{
  "head_dim": 32,
  "vocab_size": 8192,
  "norm_eps": 1e-05,
  "qk_norm": false,
  "init_std_o": 0.0,
  "beta2": 0.98,
  "max_seq_len": 1024,
  "train_tokens": 88390000,
  "dataset": "wikipedia_en"
}
Each number is 500 + 50 x the weight over the matrix's rms, rounded and kept within 0 to 999. Layers, rows and columns count from 0. Numbers have three digits each.

# down: layer 3 MLP down (transposed), 256x64, rms 0.152, rows 131-230, columns 0-63
# up: layer 3 MLP up, 256x64, rms 0.191, rows 132-231, columns 0-63
down131:535504536401465463500533539582508544413541464528412526576553511532497524545545427382492489407543523497491470460473447453458545515423503604400500515550522411434534646456518534553489499458453560
up132:529427484466509508661492532470481462518441407548489547536542534496475493520476675491505522533449549537517570465502518346514572539524381531411455484513557445427477454560579564448491426511472542
down132:554553491532552477482458559481398430580497637565532487494549550466444460438517527556549544495404468589503543544537535439455449469472550617426413423477476516510406479532584535446456486486560395
up133:583526490497516475601432445426506461606516410460520491520571605624533526540562542491504569529451597439442508384515482443468481503473564485534445406464489490517489548530455571420533490489464473
down133:479477465498522487509524522536605484409569486582472546568476519523497571485418427538535527472468464509431459558559576473451614416592474483402452397536554559542483426430514438533453545512462537
up134:535533500521581517541398480491565417493507524453436418465479490451484529415474583430556504515392517505490544558483487523492426487597567561500467500526557535487499512420480540490520472482530560
down134:474465533494470449442554519568462559560466541540456559606554519529498458537486503554467456439546457412505449466490499504517506574527470522523584504451455515496503465443479461515459575520482477
up135:501484441492563465512459470428550473550495490509442454517533527506515499466528540456538495495517467478486494507551507496543559537506527474459484480452499523509517474530467532493497471516552491
down135:583527400501628473616430455406618480582466445544479446500587559533542493430506576405581481511506503472442557470640472426495575546508412434422446474414488475508557494491483579502493436511570507
up136:536471338603535503544474488440523440475485527479465432474494518453549557564523569498510596593493486410484527444466521446411564491552464466452443567535507557480574481497480457448538444533562543
down136:472495507481527499558439501364492470541521531514510445462501462557479498525516474534538463500538582481505477524563535446447565462507484488397475552500516497495480493508588501476533537551417516
up137:531477462545479484586443451473522491563464473485465456495537489543543516517492481475540512491474471478455520497544496504489519531540515490481441456445506510487543500527465532472467499508566507
down137:532523441508619499609451433391531534560481441542491404563593566551564556484470548460535488529509481473438498480594453457478564514503484428424460460408469469518551502502462560483461418513579523
up138:558433365437548512535480434511496590493529537599543476507440474507456546495515465453570487569524458416429541526568480524531488530477512514503467374410489506579603487510459536494504485548604490
down138:451546503510448407417510493611530406492519531546413521579558549497460526418549505558519444553484462531520566477503489531459494436490483542450469492484544525549521448457541466541471480519508499
up139:554439430517509483536486504468508546504489494596525495471528518525550475474478533427476538559475454434476547495584459462497503574491510515468535463436473474487553497504488557481483492483477524
down139:599476400414608498606429476364561503605485451552489485503572552520506498429478574421507496522474519453451503479637464488517541499515452420454530442464486496460555519505523575494470427540557531
up140:540486446519534457558409449479514483529458488509487484484503512523521519502533505495545539567463481486480543514580465494453522501443525463448481474470500466484541522502482560475520494472529527
down140:546558447484561458581419418447531458539527451520506488505571550571534479488536544460546505568482465479423545483620460468436560517493442485447438435506446468484531546473475561509470436508523535
up141:573435446502506504488492460501540538537562457554494473441604525540505489393477591525522529565500479530543479470450503534519454506472486434495466509485465566442587521436433588415497467550533616
down141:555441604421423461510437516484523538553455525429507458563609374543494481471541497505489498455446578432485494514565509552592551454455471510544541496540418532522489437567434496435513535470511438
up142:561463344502607571495531414465512486442387440646546508441561441444516487505498579482675463507568518513486495556517526507530603495532447408464550468467529479550503490486379494502445503619554632
down142:454554521495547561468559408438417523493600477496549514443451497519480591487479444526581514576615499383430551450481382471556403502513463597464412527594504438529514564575513545551405510442422624
up143:595455490408520528586507478459504452472458473502544508498565477450622563501506519548462458517573630393504405515537468510497519560532562464492520418525552471511542523505494514384511374558513613
down143:501438521405456495529546510529489568585366512569512571447469635392489555538420578556540415520529397548519440598501479416448456491549465569511471534548508409583554470561516514417430471466483512
up144:487521460560476567486515496456578532516481571501400395489500490549459497491418560445499478536526520561454500501550408453433588579636481516510415501508498427478565513494582538518472512454537460
down144:554423514490553476502500523528413591452520548500571522529512545536557450513495512532447461419542497423469380466445537514552464570572515523483628587508475515461472561470422472489504428530470454
up145:530462482565572481506434510460551535525508493473522430409571533602561512410468567402490525522556603557500525433600501539467490574509447509485410500474515465462598512490534482441526498424476466
down145:463511474513418476587603472562435520428564489463580577478451526501498436507482513456495482534513532482508557463535497476425491506479497436499446518510502590489483506491401436523540531465502564
up146:560517469504541491519474492396510510506437462538514516633611535468546548493490478506560532539534495481444503455524449455506508602542454370522563503432497464523457446473389594566447404573521451
down146:524443515556547509514466445582521480387486408471626489496569511433511536489558436574464491449564483514415477515419471378476594514481484530444507607555416501498406510494509492522606586618525510
up147:531516474492496542477522554468425572562492508505549516523526568533534608425443509476473541510425451506447511459555521443518514522481436446476522433457471460525494456456529473508414481477591529
down147:448479571541493516552547498468528479436614517476510521493512547474442489506499433490528562495466460548529508445490507513497441480543528507465503469465507489494473539509396519601526507457442520
up148:492477473507514497520462325505505552553546521483504513504608605604453502511531482437543503540391577430467563491548498504502504489437469440501469525423468483521474533529482581468421427554495499
down148:485495552481437515444465534442504493464467538596470542585490518483504538492454532543549518464504498541537549358508457420470463405503490519539536427493508523450503570425446494573445652524492527
up149:502512364566474483479469485493524522542503516496496511492611556450488536449507471399495524574482462526501533444497506442481467572486399546476545578490619517483529488431493556541465500536474507
down149:515525488529620524493479585532506496422582478480557485467504543532577475602484471545472471569465506418504453544502513458432516515468465494480449525532487445499514487469555467440485457478510463
up150:409392487469546534534470382479511457513543487515558522495577598534474536445547443440558414513548523440533460551601484489511473575462467371530431496516575442420562435525476553462503476552530557
down150:491517485427510556376483433472524460490548481445590495461561444476578525501552454514492542488538515535465474446494531521485495529515462350483584501517429538461649615459445502515500509494581545
up151:454498519501488440504510477483539575592429488579462491523490437506518642405434470442496484534552510489496546513529490499514544463449505482436463529490458531546451441528473510521418523459554530
down151:476493493496521548493462460499470470491548509385549497508518542435521433497543524538542433463491539549475494446438555525493449578551446495539515481532489427476507623444525537513546525560463462
up152:474537505420540502516435490458523498575479509494435503468552469587589437513527459473500505455430635540514490434503419543548550459537552476428487554437479543462451526591590565453466513511467572
down152:465408541506578449496572549513488434478548471508478505544553529441542503572489535463561551477524476482457485437491527487522499501449502540530544471478425411488549567449397585513530595436458461
up153:440536485445551500537458387500507580525463520517510511542542582504497590521504557415510533600468578454461564549617491491504505544440429511522503455366429465494504435549499491494471461373529515
down153:519556460496554461517511473468505518481583468501502502515496512543494565484440526454441488486489600469512465447521480551531507494527455477540458411540521544456464605550496464495537500478430491
up154:455507495465631463614463552444531514529463510567478472538523492494472539500593530381571536446454525468502567458498537514529486517494494502524545511467410518562500465540464551385422526467529454
down154:439434501527583547502437484502504389465461460550526427528546566467555470464567469510592494442545501538398446542430508487592510593400529559515426553457446550584545498475509513416593529464470461
up155:557424420440535490556501450439467561522446476535530519467477502508557506512528520475542478591482475479462512558560525510510491537525438397511552433549576472414493457508500505554486477559454588
down155:502497351477554537453451469436480489566562548431561493485622623492537543472508511506421469462481521464425469472521443476517488531515476525452542519546531399506498529527674495460381549608424471
up156:530428473537467427542456447499551487523452533465440499580534457448463493494626569364530426488475555547503516572529442511545536454436480582455392560455484516480517452581511570453418460586478471
down156:510438566537486473480535530400489534455439477530562502497520487568537504532527497581451564488477472437515447444527522531516510508553545512536539439438438469475476540443488481487536483520557466
up157:539424399471584431485462436473524468553485459467499512449587500570616505500496555436463475578501588542447456532482489507537457563484427505444457588561504584372572549512498495375517501495508476
down157:477490454547486451443574546550527496523547478527601556405498548554504522519584555525440445515504518476565423506536556462428469445464468440521557562468538464559484637458369531533494426482344438
up158:497504445528496471490430472460568573532488527495395446440490513554461531415521541497510533530442487553505486571587442499503520536617443542496440538534505518435602481504508533437498464490462454
down158:520503523393494475502575537555453512547545457507532534590485469496514493513474495514448443462493448520528495519489490476578496469528518525497558474438518465499426508486465482515463532421500589
up159:518398518509524563496495455488460556556445456573503571526484577503536556421476430518539480477513424481464479516531470485470504480447474488485482414455617468453583404543516467540487496526539574
down159:520495535441525527451601499436474517479530476487510515468485454435580508527461493512458534407476546476501522445578548503497548422483476490563493542468500357501519474605551593470439518468520433
up160:492480487495537385620424452460603480528504551535540421622660485437521501521561560491495517515523598486506552448497326493478521502474503482490435525538433452515547491524496550451499405562474557
down160:488593490430568388418452532479435463533479476495562465533509534542595560539573485459480580444480522507516523450481577423486534506527462504488528491515455519497564371430680526458364443538579439
up161:690497485458538421563508434393516490472495499553554427509521593573561487498520521408526514506546578494410542440531441464478483558568473479507480418481479488476538532542381496422511503454463516
down161:477486506397520492428521412509475387477545544534429527523580641458464591528436509512464425640590627471483482464398524526456493438461442566517508485511522533578562471518482523502477568499518441
up162:551465503425613494615488427429556483500394563520429421567488443473628532508518482451524508567466523487523532481577407431568523474503536587414340435517482518459546414640473526427523482480558473
down162:540607537475531521575580528445485429469540519515470604589500407460607492585501464452499513510387482520467492475549447547456486545485514489586518460481436540366471519538442547447522376445527565
up163:503559462407537561501452434466607505510480546543489497454469438470548535507414496465524488533538542493533441524451496463504502486559424462494444551459463464526605476453512481557480512454624537
down163:518437536608437486543508502500495456515545496517548521444512503519464479477454497467437598458450427475606516479516510453472518433478613486507509495426526618520453497565510471470528592517499422
up164:524497421455512475529478494501430452573448360492529498582503509543566468570515552441495578579549595503417486453509474342560514502574463453524512421513511427506531491489502562554486519405475480
down164:524540508534534552583454470418501488491529436509543470542540458480447492502526493514530504575545524473498431510482495502506448534504456467463570367526440504533601480445532457489535490458557516
up165:461466512423514531599473470543473518562499529547505500490446522481536475517505545452590517560502565566498442484565476374458510590496508512462487521486518515473532438613510461492477482514463560
down165:452438526453534568474444475536525471414487541545467574488503506543468481526490479538546425490519450491391457519541541489552372504569588558470508486482528548455484446438434504512595516458568634
up166:542495458508454428533437512528501426509537523466452550629605539443493563478550567492480479520499514490438478477544476401533609488491458513413488497495495487420512538497460569450508453580451576
down166:479510475522490522513476597430519461489578508491502502449541447474485460548492479517467523499485460484512508494496500516539501467470482492498532464529548474508519493510569497565483464539463514
up167:539439453487463499509508533413526499466492591536486417448468553527513535510482505500632494504510459445509504493526452437498652517590512379418360412496461414528611476575420556529429490582528543
down167:463459509457554497494492484469498506398507498523664525443483510451659554493520455518451527530506402464523501460483494543463507555466465510429547516416397442488534561483577538578563571466469429
up168:511533473467465478587494549455488493482463458494468402522536508519562620563593496479559553563448562480489441375475593433564509565543445464501386472443427512507492422562472595453398517564568511
down168:491515530563505518505421379470440368514520571475410557509536524509549547440639430550480542427533482465440498436438422457455516456521515605518480536459602586543472484595523462522539512497499552
up169:597528500479508512523521489480536534486411407642569518583558482509522460494448483507462560477507604485523459480545512464539513554562568415459471441493543344513540459547420544562457517434480562
down169:490473548515579510484593471503501435517538480446548444493550469532475474536475482490476584501454504583505548529453503372587521535534535516545440557451556357511458434522453473588459505383543462
up170:495459469520530412598465507486518543509528493526479505473503512519505518564563444465543462489399559531474503605540440510588458513566384444501422615486433449418480474478543551498346402557546516
down170:441499429497476432497460504405485475493448517547393606523508545552438545536452455426584545472497553513439503623476555500569512518528449476407500476523454448587533638519512456507424495544567442
up171:469445566493591465523523442427511566498449512475487502454549468518606548553482508542573488453482601534467470525576430489485490481541492545463459445393399524516474460583486509475452453513477496
down171:526490515610454531532468518578484477484513461400436480492426542464458490494524482474545590457462486554514559530476498576514478508483562465514492458500541532486497502521512559469481536474440491
up172:472535496510508547520458527509500490487478586470450477474519601579500550510444527483487491504510505495408423426510414426467498507544455489427536485483556467592575496476475536486428465429599509
down172:415497476541504535478531435577523587518574555517485490484456473517452442524480489469444500511551508500441461545501510485510527540617390504473478549548468533457455558519506431529535508505490504
up173:464532437441551502568429485402582605541463560497492488548504470436484462454525507460592555533493565511449428484527494482485481488480454443541489549399427525551528440587483479552446456556490482
down173:446482490499407491569460453418539489513546493463517495548539513563509416480403491496516491489520553480458456486519563515524473518544520510595489408550537520510489477479522416460500614539519479
up174:491422481436499465524453480420579517506471488469439394500564533552515485488528541440467534506492581560421569530608516516610471513537472552492515554501465508398592523574497514371477543441557506
down174:521450490489538470463515445480588486495560508576521552495517521550523383513494612448440495521451496537433419553561476541496489534523522510505520429433489441456536555417477564536511443541501486
up175:487497465471487512534452541467489517489441510504437495565496565610535520600421463508511490484543489529416451498564463390517630596587431524462540496453596423531581505501512473577370502416589473
down175:445454493586481480394524476609485588495540600418455521482518547499477420458386507509435476495601448453458431528481466505484530500519466548503595516523574572546455463596453467616546460516469511
up176:549503505463556463558512467411548572495476600513466533583522492550564472440506535560504459467562525533437462379572416517530512458504456458402526490501526495532522425507513475469431386541577522
down176:527522489483468549561503539524458546483558506530472471405537479528512486499535477586436485580509525447465468515525486513491432530530473496495497432500510507522534497535485545518496374479460521
up177:520473459456539587491488381487585552487342530601531415447478460546506481474513456402495505532423554519534524577567465500551535456522468438475375476521369416393502448512499525517550389546680591
down177:407462471544467465483573497485546464441461591515531557612510417422456498475541481563426471452532481485608481539612507592637539471535504397497550519513495563409422256478450463579532461473529430
up178:493462536447562491616506450524523474503410377561589567534587519497483493459466582448481515477462500536454545516519534526535594485464538526412483502493475451394536553540593523445450499486567464
down178:541538471527408491442534510486536485482462534465501535543487470490455428426499499547465508465499512468566466605639500517446378474557504451508530453497491547542445491466434448606551489593468554
up179:553467440557515457552449474510548482529451476488500434495515509526546600494493533456567457493506480402487447549520489485530509485537493539473432436502442513517546489492458536520448450553511538
down179:556539443533617487553480464364589516541474430549550435537551556526553532489512566398552499538456536497420481489619466484461525477563429397449421438461490484543572481487405567511483413494521564
up180:530524449517510539553420513526513512502430529495470526466517529523595579489482458505534550531427535485475508458489453482491498535531516449483478446483475480511523478558431581474475450459523603
down180:504457573496504487511444553547535520474513472511487500500503485550500533503483500499435444528498537502543461482480434521559493531503492514544512542492433519495509553496462446506440463427496527
up181:549539493469489593507486439465522454467474536518516410529538510631555610496536531476441504522443593435542428420513569444532555489414544477429448398406480471558564497481442511402531448512518637
down181:547498461531553605507444586526496522445402553514411537551475483501482335522527529490467542388498514498569458549535545454553549430461510462346479505535526547585434601463537421428512499516485446
up182:581465425474462494576451485394570555483472463504549512445505544493499520587461433468600452586431552492509446575518540329457478523580437502512503472414424335500565533492467545586467374481545555
down182:546440509458443373474527544490511594416591391501410497472594515539547516448386507506569462544380589476623393465482518616614530444432517503510581448469553548462554523417441631455496409594518448
up183:526455498419554466530459494441495459550506422490527529545586557541595496465558497495473479484450574498321431484496487502481486571595499486525540438425579518445491550498458570447509448599514531
down183:490446464572470506494538559501545394467507511490552594519490509444485546498465482528560483467551596450526441522511540440491408485509543534466487485466444472518609483555437394545421535476568544
up184:486420428589489537507478488495515407530452534542448443522519510542625537474535488491456582570532535513512482506531487515561521589472515363449503490521433516403503446508474590466538519468513576
down184:532443515478369503520531574538531525508453480535537450560460414474458494501482473507469505539490564489509490483492476516527522530480513492454574463585429541528517478486476464508469525452542524
up185:523540490525530485476532422515521583544435374640463596478549519576532613520520529473528518567520490367455451441528434505554545529559494485501365500504463473469553409448503505479492465455512554
down185:498495581536522543515595463472535505501632437488519485566481479530437496494576465469390582493492505425508468521550422555462393456517465512584467423579493557467564506451464484513503412455514515
up186:593521464526537447588489422502603524515493490485489561541549559493527552475524509459547535484564592389494435435458466537451495514493467390545489485468456541516473448436457590497558473510511531
down186:553486493463442483455473563508532533492470519489447534508484551537462571462533526520399470490436429498440530484490491461596431473518485619473472497524559613563493443491494430523500497485531541
up187:610460505482544463592494526455452492459461450450519526481470504514579509512517440455493483503466483484440489414566594305536559522552476492515419451419518453443558437525581540538550436582580506
down187:508512518492443555585497465518564524497471444547402417496478453622526616478596482500481505521421508507548493473530481459528503550540538518446545371464480482492511468460524437440554489483513562
up188:566503467437510458544420455452588509534494465523514437531493519514497534459531507467560557481489499441491551517534437468515546549436513472486434514445487482487550507561481517507471477525550458
down188:558505442445577449609390446417626487539429440568457451545548541537502510472481545462559543517483502449454573471598479467491591541513443423435469463464497500507583508526448574511463479526522519
up189:608451489411491642506426393504532576497493478485516546444481493519499473461499551417553446486474459548505522563565512495577465557494462451524486436467594507475538509461509500547494482549497479
down189:386508467510568472514498456505536505535533460565436542522496453475484448533487474459514423542561443575410529539481517467504483554487487530475442547572486549460500537485513483421542547568547505
up190:545528469553517467556504477483552434463463461422453485527525523499594478503559402435589413510460548432371550588541595503557535452489539480483514506502476540400518483563521496529392521518554545
down190:555576419478511547457422459484436548462523511504570565467586528434514528518426538492461530474494493457579463508538427456437564557486569517506428526497394554466463585498604456426561518518573417
up191:469552380426477490486402517458548490567498519525529470518527546459564485484548469479556575660550528435399453524493423483508515471607443484551453446478508520457544445497488520522511514497490581
down191:458517551496474430534542501444424473494489553586466550550541543517507561538610551469436496502452469500473554435462466519595567488551420499452464437555395546507485386451454463504566649375553508
up192:582479509530597559495407480466583612601428442570547461573475507516483570487466462458507512596471547506419514456438487555530462403516557524556462458492549501401522450449438507517482451484565533
down192:483483456393457438470485504550528533471488497488585504417493517520628614501424476471476422432536571587499496509478514606501444479503479537485469517520520552526538500398521464553470464581520408
up193:562534541368507521494459473400461497567450540444460480500523535562500504397509456519521459457430545522396579540458518515466475507541529410489495564410529530438515499505549505513507505528550571
down193:429459535554507510489501500551483462468464513512457494461509488426535475564506486473410466451425528484515523490552472542467534546562475497537448438571547541515532560452462505502545540519482519
up194:462456541498519590473471458518473541581514518462439483472463502565493489505452580412532490510533494491449563573554536462524587580474477542392455503509442502528456481559564509516402446448490569
down194:487585428504483479537488503500522493432482558572510491398510472447491521503565459577483542469521473496555505494532550495518433498502468508535501413502535478518501489475467516480510550437536514
up195:475511459480503525554499491492510553549370514541488501569509467476536584522469498460531524586559547466531512529522534494574555490424499509393557536487504478575544406538450452472443489414539519
down195:397446484533535508484553500515541444467585444435529539448569517549533402474616497520481477435543438555437454451541562462475440516529473482528486471555461498479534567420509566516572553583460433
up196:505422438418540501499467551432537570482483481511481390532580539478450514413585520428521563507450465507508520463523490446477515566510534483470526497440384498528576485521465504508410528542569503
down196:544419445466588472553458528477537443661523483591546382549547579454463479531472535470559539544496518388421590488602455498411518547600465492490475438439494448519530456454423465507476492547531517
up197:512412481490539582546527476485552466509433486473519388418467521563527473532426475536601499496512491522533480554541517414497517548554489505475529488490442440521617492590458431483426445481535494
down197:484522499519558522472496522526516512421490490392503584491501483458501540475432563497517483448554448496560532505527517549398490445416497553432514568500502627473436497485426493498524559504564497
up198:465449440527473543479434402480470520599396439556531373479472593482496455518550586434544564567512471482525562546491611538576499563491483485442459496498527464409562596460547511514397482431529617
down198:589563566457309404502461504585473484520441461490439433445509559505416486498508539479621507496507485410544482520407506546482463613518516511446516613510562477430532615608567544450550491352544442
up199:519506518451521447558534392495531463580456464477527502557490477541508553525458546525435595592476621409435406529594430484514464490444539560448428521434455479513544509524513546521552507445576506
down199:482557510553495559504521455524580489459605539579515477478519584562458452564462519509522527551494477531532475434555472447540459491439483518535502466443512531416460455472455410513577463467450449
up200:537553395494546530457461447403646524475384483592505416463602470501557520448575487453515519515549535566518519412495475538528508472412485490479528560482440459443627485505553471415445427464590570
down200:478529574561421376531519500523498492483453545366454549523437477496445489475442518497557554502458417558573478546598501429412570444483521476558500497596516591500471457545525473540534485552431500
up201:430462455434586477587428418507546534630498493476567521441623601514470453377536560449528504504485517478555622549462480491491472565485477497508521535510477499481516495516531576463408455504477466
down201:581597530369492520604463462477469535518468502491510489446588524439444493493537486560503405478479511422502433481500542504511574493503467534481555500537419578490442487540567547449541491522500448
up202:500518419496464463506423520531498428538551549525450538498569512584597461517443552437470521538426546518516567439456490465501546484469531429466441569490481478532547535502439560453458509453489520
down202:417498479588481510494550478512526481526469528557426517451468477441560480527547527511511532548515419488572465430488474513475501523478513533542543401564442502551553536379541471500473473446485554
up203:482552496483533508488463412509489451507538579517480518496539535504573482529451551437496461480493463472546641519507532451455546463579439448491498380468478451560470497501510548480471455398488588
down203:499595502533535517487580397472540474520487547603475444479525505539569494482505416608495372475473554498538472487439501493518478409457399396462497473550517552514580430513515562515480574492513402
up204:498506471502542499510399483439598564483493543572492364494578535456436495508517443484553496550494596453405505546543379538559513467617502435512482478421449553540560509602487597534461433432473554
down204:478497451571549546552532459429527488468463476425536555516517483530416379579410482495598421643567509440619465493460485521506467538503511442619362448397406567508603464523493571484477549496497473
up205:524523502481508589523503513477510597532435491512436479504505497575513515490483480461455507474410471598436549500526452504445549480445452551420515495370536546503480449545500491443488521534592512
down205:468522490494497435450490426524558530462476504429581550480463525449496523511515548506588474510515507487529411534534519528558451519501502528568500546532442480522437571466437443519498526500457494
up206:497533445486507543470419324472536461522499581493517537445523511542534483518515456491540566475475646492551479627495422531540581464581436366430442512468505514530492516571475507524485442523529622
down206:516457619568514525492507495375493356451501466491550461641541541496523474555500467554397550515457487513479505611487506516530549450389570437471480565518411442567527555505471515466455523493557407
up207:534529526429551557545445462334541515480405540627590434492524512480530530484437436496539464498529470559527494586535430535533509455504491475482453452546522429543507517457407475497475458466586539
down207:461506577526436489529504456545515483459448537420538456488497556423453415548506574431516537521507419516553535471506557612483557469521510394611534513448529437518469460464474454443524593457498562
up208:481489460516636542555496524491577513542455576583465478516552470474514473545530447465587536524415616519474572404490452514494538436499436536487504501429472526491502493529579504445474505495511488
down208:519478530508472511477525502519517462521439443563551576533458550484554464524570558515563558301481444569482547485435497438501549537434536493466437567525428481528500491478561505475525479440514395
up209:507512458497515507565495450487466547580396499504520555513457587487574622588461474491574538554438505505513490442487523478602534521503450426442415516534539426366557474455590461555517381436534580
down209:431519539510488557513525447577485606528574380454468432560368515584394578521531465567513475427468490403472417467488431502591460496542485424478486535534533499506546543500589508561515461531455555
up210:440430500524499481599519356476460534514461483516524554625513540451546513523522493404541572545547498391490446508588563407480502530532428463549397401471592402482510438594471478494490473575581580
down210:583576591342511478417494403516454535440544510432466466561483448533470480532478499502542435527520573453495541415495568478376583506518466504458564489559556326482411568558575594480467548534521503
up211:616539478499505523537441437444542503494508437535528471467464540541562514568601513492608448478504446531510549529501420473509621613457465417496377383439426344577536483474540551565421479434503551
down211:480423378456606487387443555440582482420338403564562584414522521527560610553532526605529449496489539512526469575536522527483510590513587426493396458460424486562482497459478481578510481493485486
up212:527563520476445451550458468507519573574541499504517521495494541512498507558542513532529445464460509495456471577601415469457500523567395397537412466440504497445473470500436569532482478484506520
down212:455414438498566459469477561502479465473465574574490551511531484534478418577448505466549463471523479504544574576483530454507446412404517439488531607463394490573489556527566530482515548553587406
up213:595418438462544473608484496493541467466423503486458417485503396449600551524588476435532520536466573473458445518556433540516510538475553480461466503540531575450566488574375558389496481550506558
down213:561566511446570472460540527379512407474590534477521534484539439375581468543514439465543540494486554466528482491459490601504462471466432437498546551512544526448506635559446570440508414435566469
up214:483440465397540569479381481476560506484505512542514452423496505554509450478497487487534565500478471552484479490524426561556610506458513471457472480411451482498559547561560444522508517575523488
down214:481552530514550441524566464543491476464613529505507521520380451484535595474504498475464428541484440562519497469461486457430579457449541512532476551541520524524484548466459466553453515457486499
up215:501490468550529518532443505424634522509469455495523514420532546460485480491425440545475568451474489556569566422497481553566500521456443493514462490457474483451559450510591550518468499523549456
down215:508475498462527465462551458485508510484507564507466534554461476540552488453491592485508487475455493459543448528551579414497452434497522502562525471570520452480434511495453450539462557573504513
up216:484481415424532560526436409535480487530506455554484464401524546499506493473559474458607530596400507442480491513544423497523496559569527468500482428459467501452517497559460576554521494526450511
down216:571504506465532557483457462495585511465541482448483460575509560489483547455547576405478417548503456511492491509553549483547634382520423496450503459460519501407518479512568492467475515490543538
up217:622502466384517456625481409474528488510526513541518503529504488503508523541557493480539485514522479413487498506594483488485524542505454485526497331451400447522474500562422528429536458545457524
down217:492539525480503421586462452473463460403515547505427576500496643490420468621431508422477553509499380498564482512489544465495441475547560508575539544439470526556518527436425456533529524534504551
up218:492488457500539499527475442497600496494407497518440477499531486562529517471488515455533490520484486513447483483533443481518537552522532489516509493475524522512498487515522557507486495515535489
down218:588531436475605537594451450384642470552461431554536465509613562525533515445487561408548508539482497441430481454591442476508569495531483419428443437398484480513529503497500570483473457549560530
up219:511418457522566548504419536506477493547487474462518472509511601547563504554488549497633462518398535527458434569510556546503472447563370485548449531459458388391543527448560534549443432501566577
down219:450508484440497451419471550509435400492473540478362562555458508477506486490510558522583556516474561554478545481500532491454568461462462399508524577419582440480615510473561538519456525461544547
up220:491427414469517470523422449491546456474423451593481413482495542489532610463555511416558493545478447509540541489575502433525501539511520515473494481537400508529516455548482501464437499465544496
down220:512475487541587488558443517390525415511509453536491420494532540479528489494497463509579499505534478494528586422571513474408543490513484464471493494504466430528517554533521539474469492519515516
up221:416475520499519520535471509492464507501471520511518454554480488583506493572509583468452527524475436510502625473529442493523518585534513502447508545553410395515465508439535501533391471422513519
down221:563542453527532489500501476481496524568499452550479516515500534450515510432504429554485470455498543391538432498532496507540476507446429508558443459470595548482530495519583528467523551496504471
up222:533490482490469453643435497525481519551475496535539430516534507459505561472514587466579513550468552484546529520482463431445489502499525521440396509470415497507534469578426559470424429544446606
down222:519480636509470504494477540472465568509501552592473528506558497573473493471530453496552596524382465506482550420476491421483501447499482547440552458474498566489475500472451420544485467573479467
up223:470559486423511575535468511506523490619466488455473460471522619496519524574447520514539487554384451589520502511525473361473502519518468460508478410471535453561492457449487619618428484429509520
down223:458494480440526498444443480529573483553472460622575486457511470555510509470422585520534396489514520482520473586423531482589527507488460447499431489465451472504449498500581511550567516620464499
up224:551491376536581447483482496352577554538469455587466423557576477509545494499587581513449564567544539402468451395516466577545476494543582476521448518467472562498447475447471587407524471516508499
down224:409460459531460452464432535559527528426649520440550496446535546561484513528453460646478429475522470505522474526509581604451581493470459549451476480556496591500338462529477378545578516509478464
up225:500459508494577465503538424504501584505467417557576498481528572519446532450594515475537542557518496358438505521493546481553437561424533540448493443384468489467601485544519459488524464493521555
down225:492529603476478467455463472526519586495522538427526460561420473478444560492528518435578534510456526590534508479568478511469358466471516436508631427526532476482525519497491472582448458410529499
up226:496483358545489452618555505491480485552504504474493447490506537456543506565504506471501598666555440478429518433505480391461555527499422511450509520523527499484559471445518514474459492525531496
down226:587527535421565557552560567421503479530483486526538504482511481416523551576474501416488445567490490460478482513484498476445487431472481487517507544506434456451511520466586524451551561446490526
up227:532476528489545433496428457446519582561473458484480488459505503510524483515488540450482523538504456490489539553552452519487524513479490539485409471489433504398586470526536533479536436500530543
down227:545451500455606475566475442426487502561455462483526490562515491535535468458465548427517475531473558423479503555552459498455540500541438454479465507515471452439522490505548586555464454536504573
up228:529500507587508506512496468475495546461419542518458411538518471481511597495436615444564517565453513458483530523493567443500665578488454495363477523457596460481559503414518466526515455451615513
down228:487500479516444521486537472427513500503488503552566593500558398527552446510592571503507410413502547510524491428506590497504457474596533487463471516570520520441461442485484521512572488488394464
up229:507549463517500480514527488517504567596482480559446531450494422522613632425450521447517597516476508422492524465524494532527497473513498487549436549499473501522506365501550542472423511463548512
down229:497503506488536490512528554635494439410606519452583512494505602476440443519497517509462449451478414477533432441501520404500507493546518572521523472477516464464538585516494480525533407541499526
up230:486481452496568539461499496482497559448505484566515581411573508537480592517532508452506445553433554432489488452528555533477483426469438438501510502379448539516492460525489469502522435464519571
down230:488482521451480512541522565556493518465594493527524399496425535523454542505484472510530540543527490454535502485495461541474589467502494483427499378540491497419534558471508508569479535474484416
up231:518448437488455503562356489503569521510498447535577440518544509474567596569559488450608462604499510491475414525550535455532477554562485407525443425517464409461527490456444563591384466549448554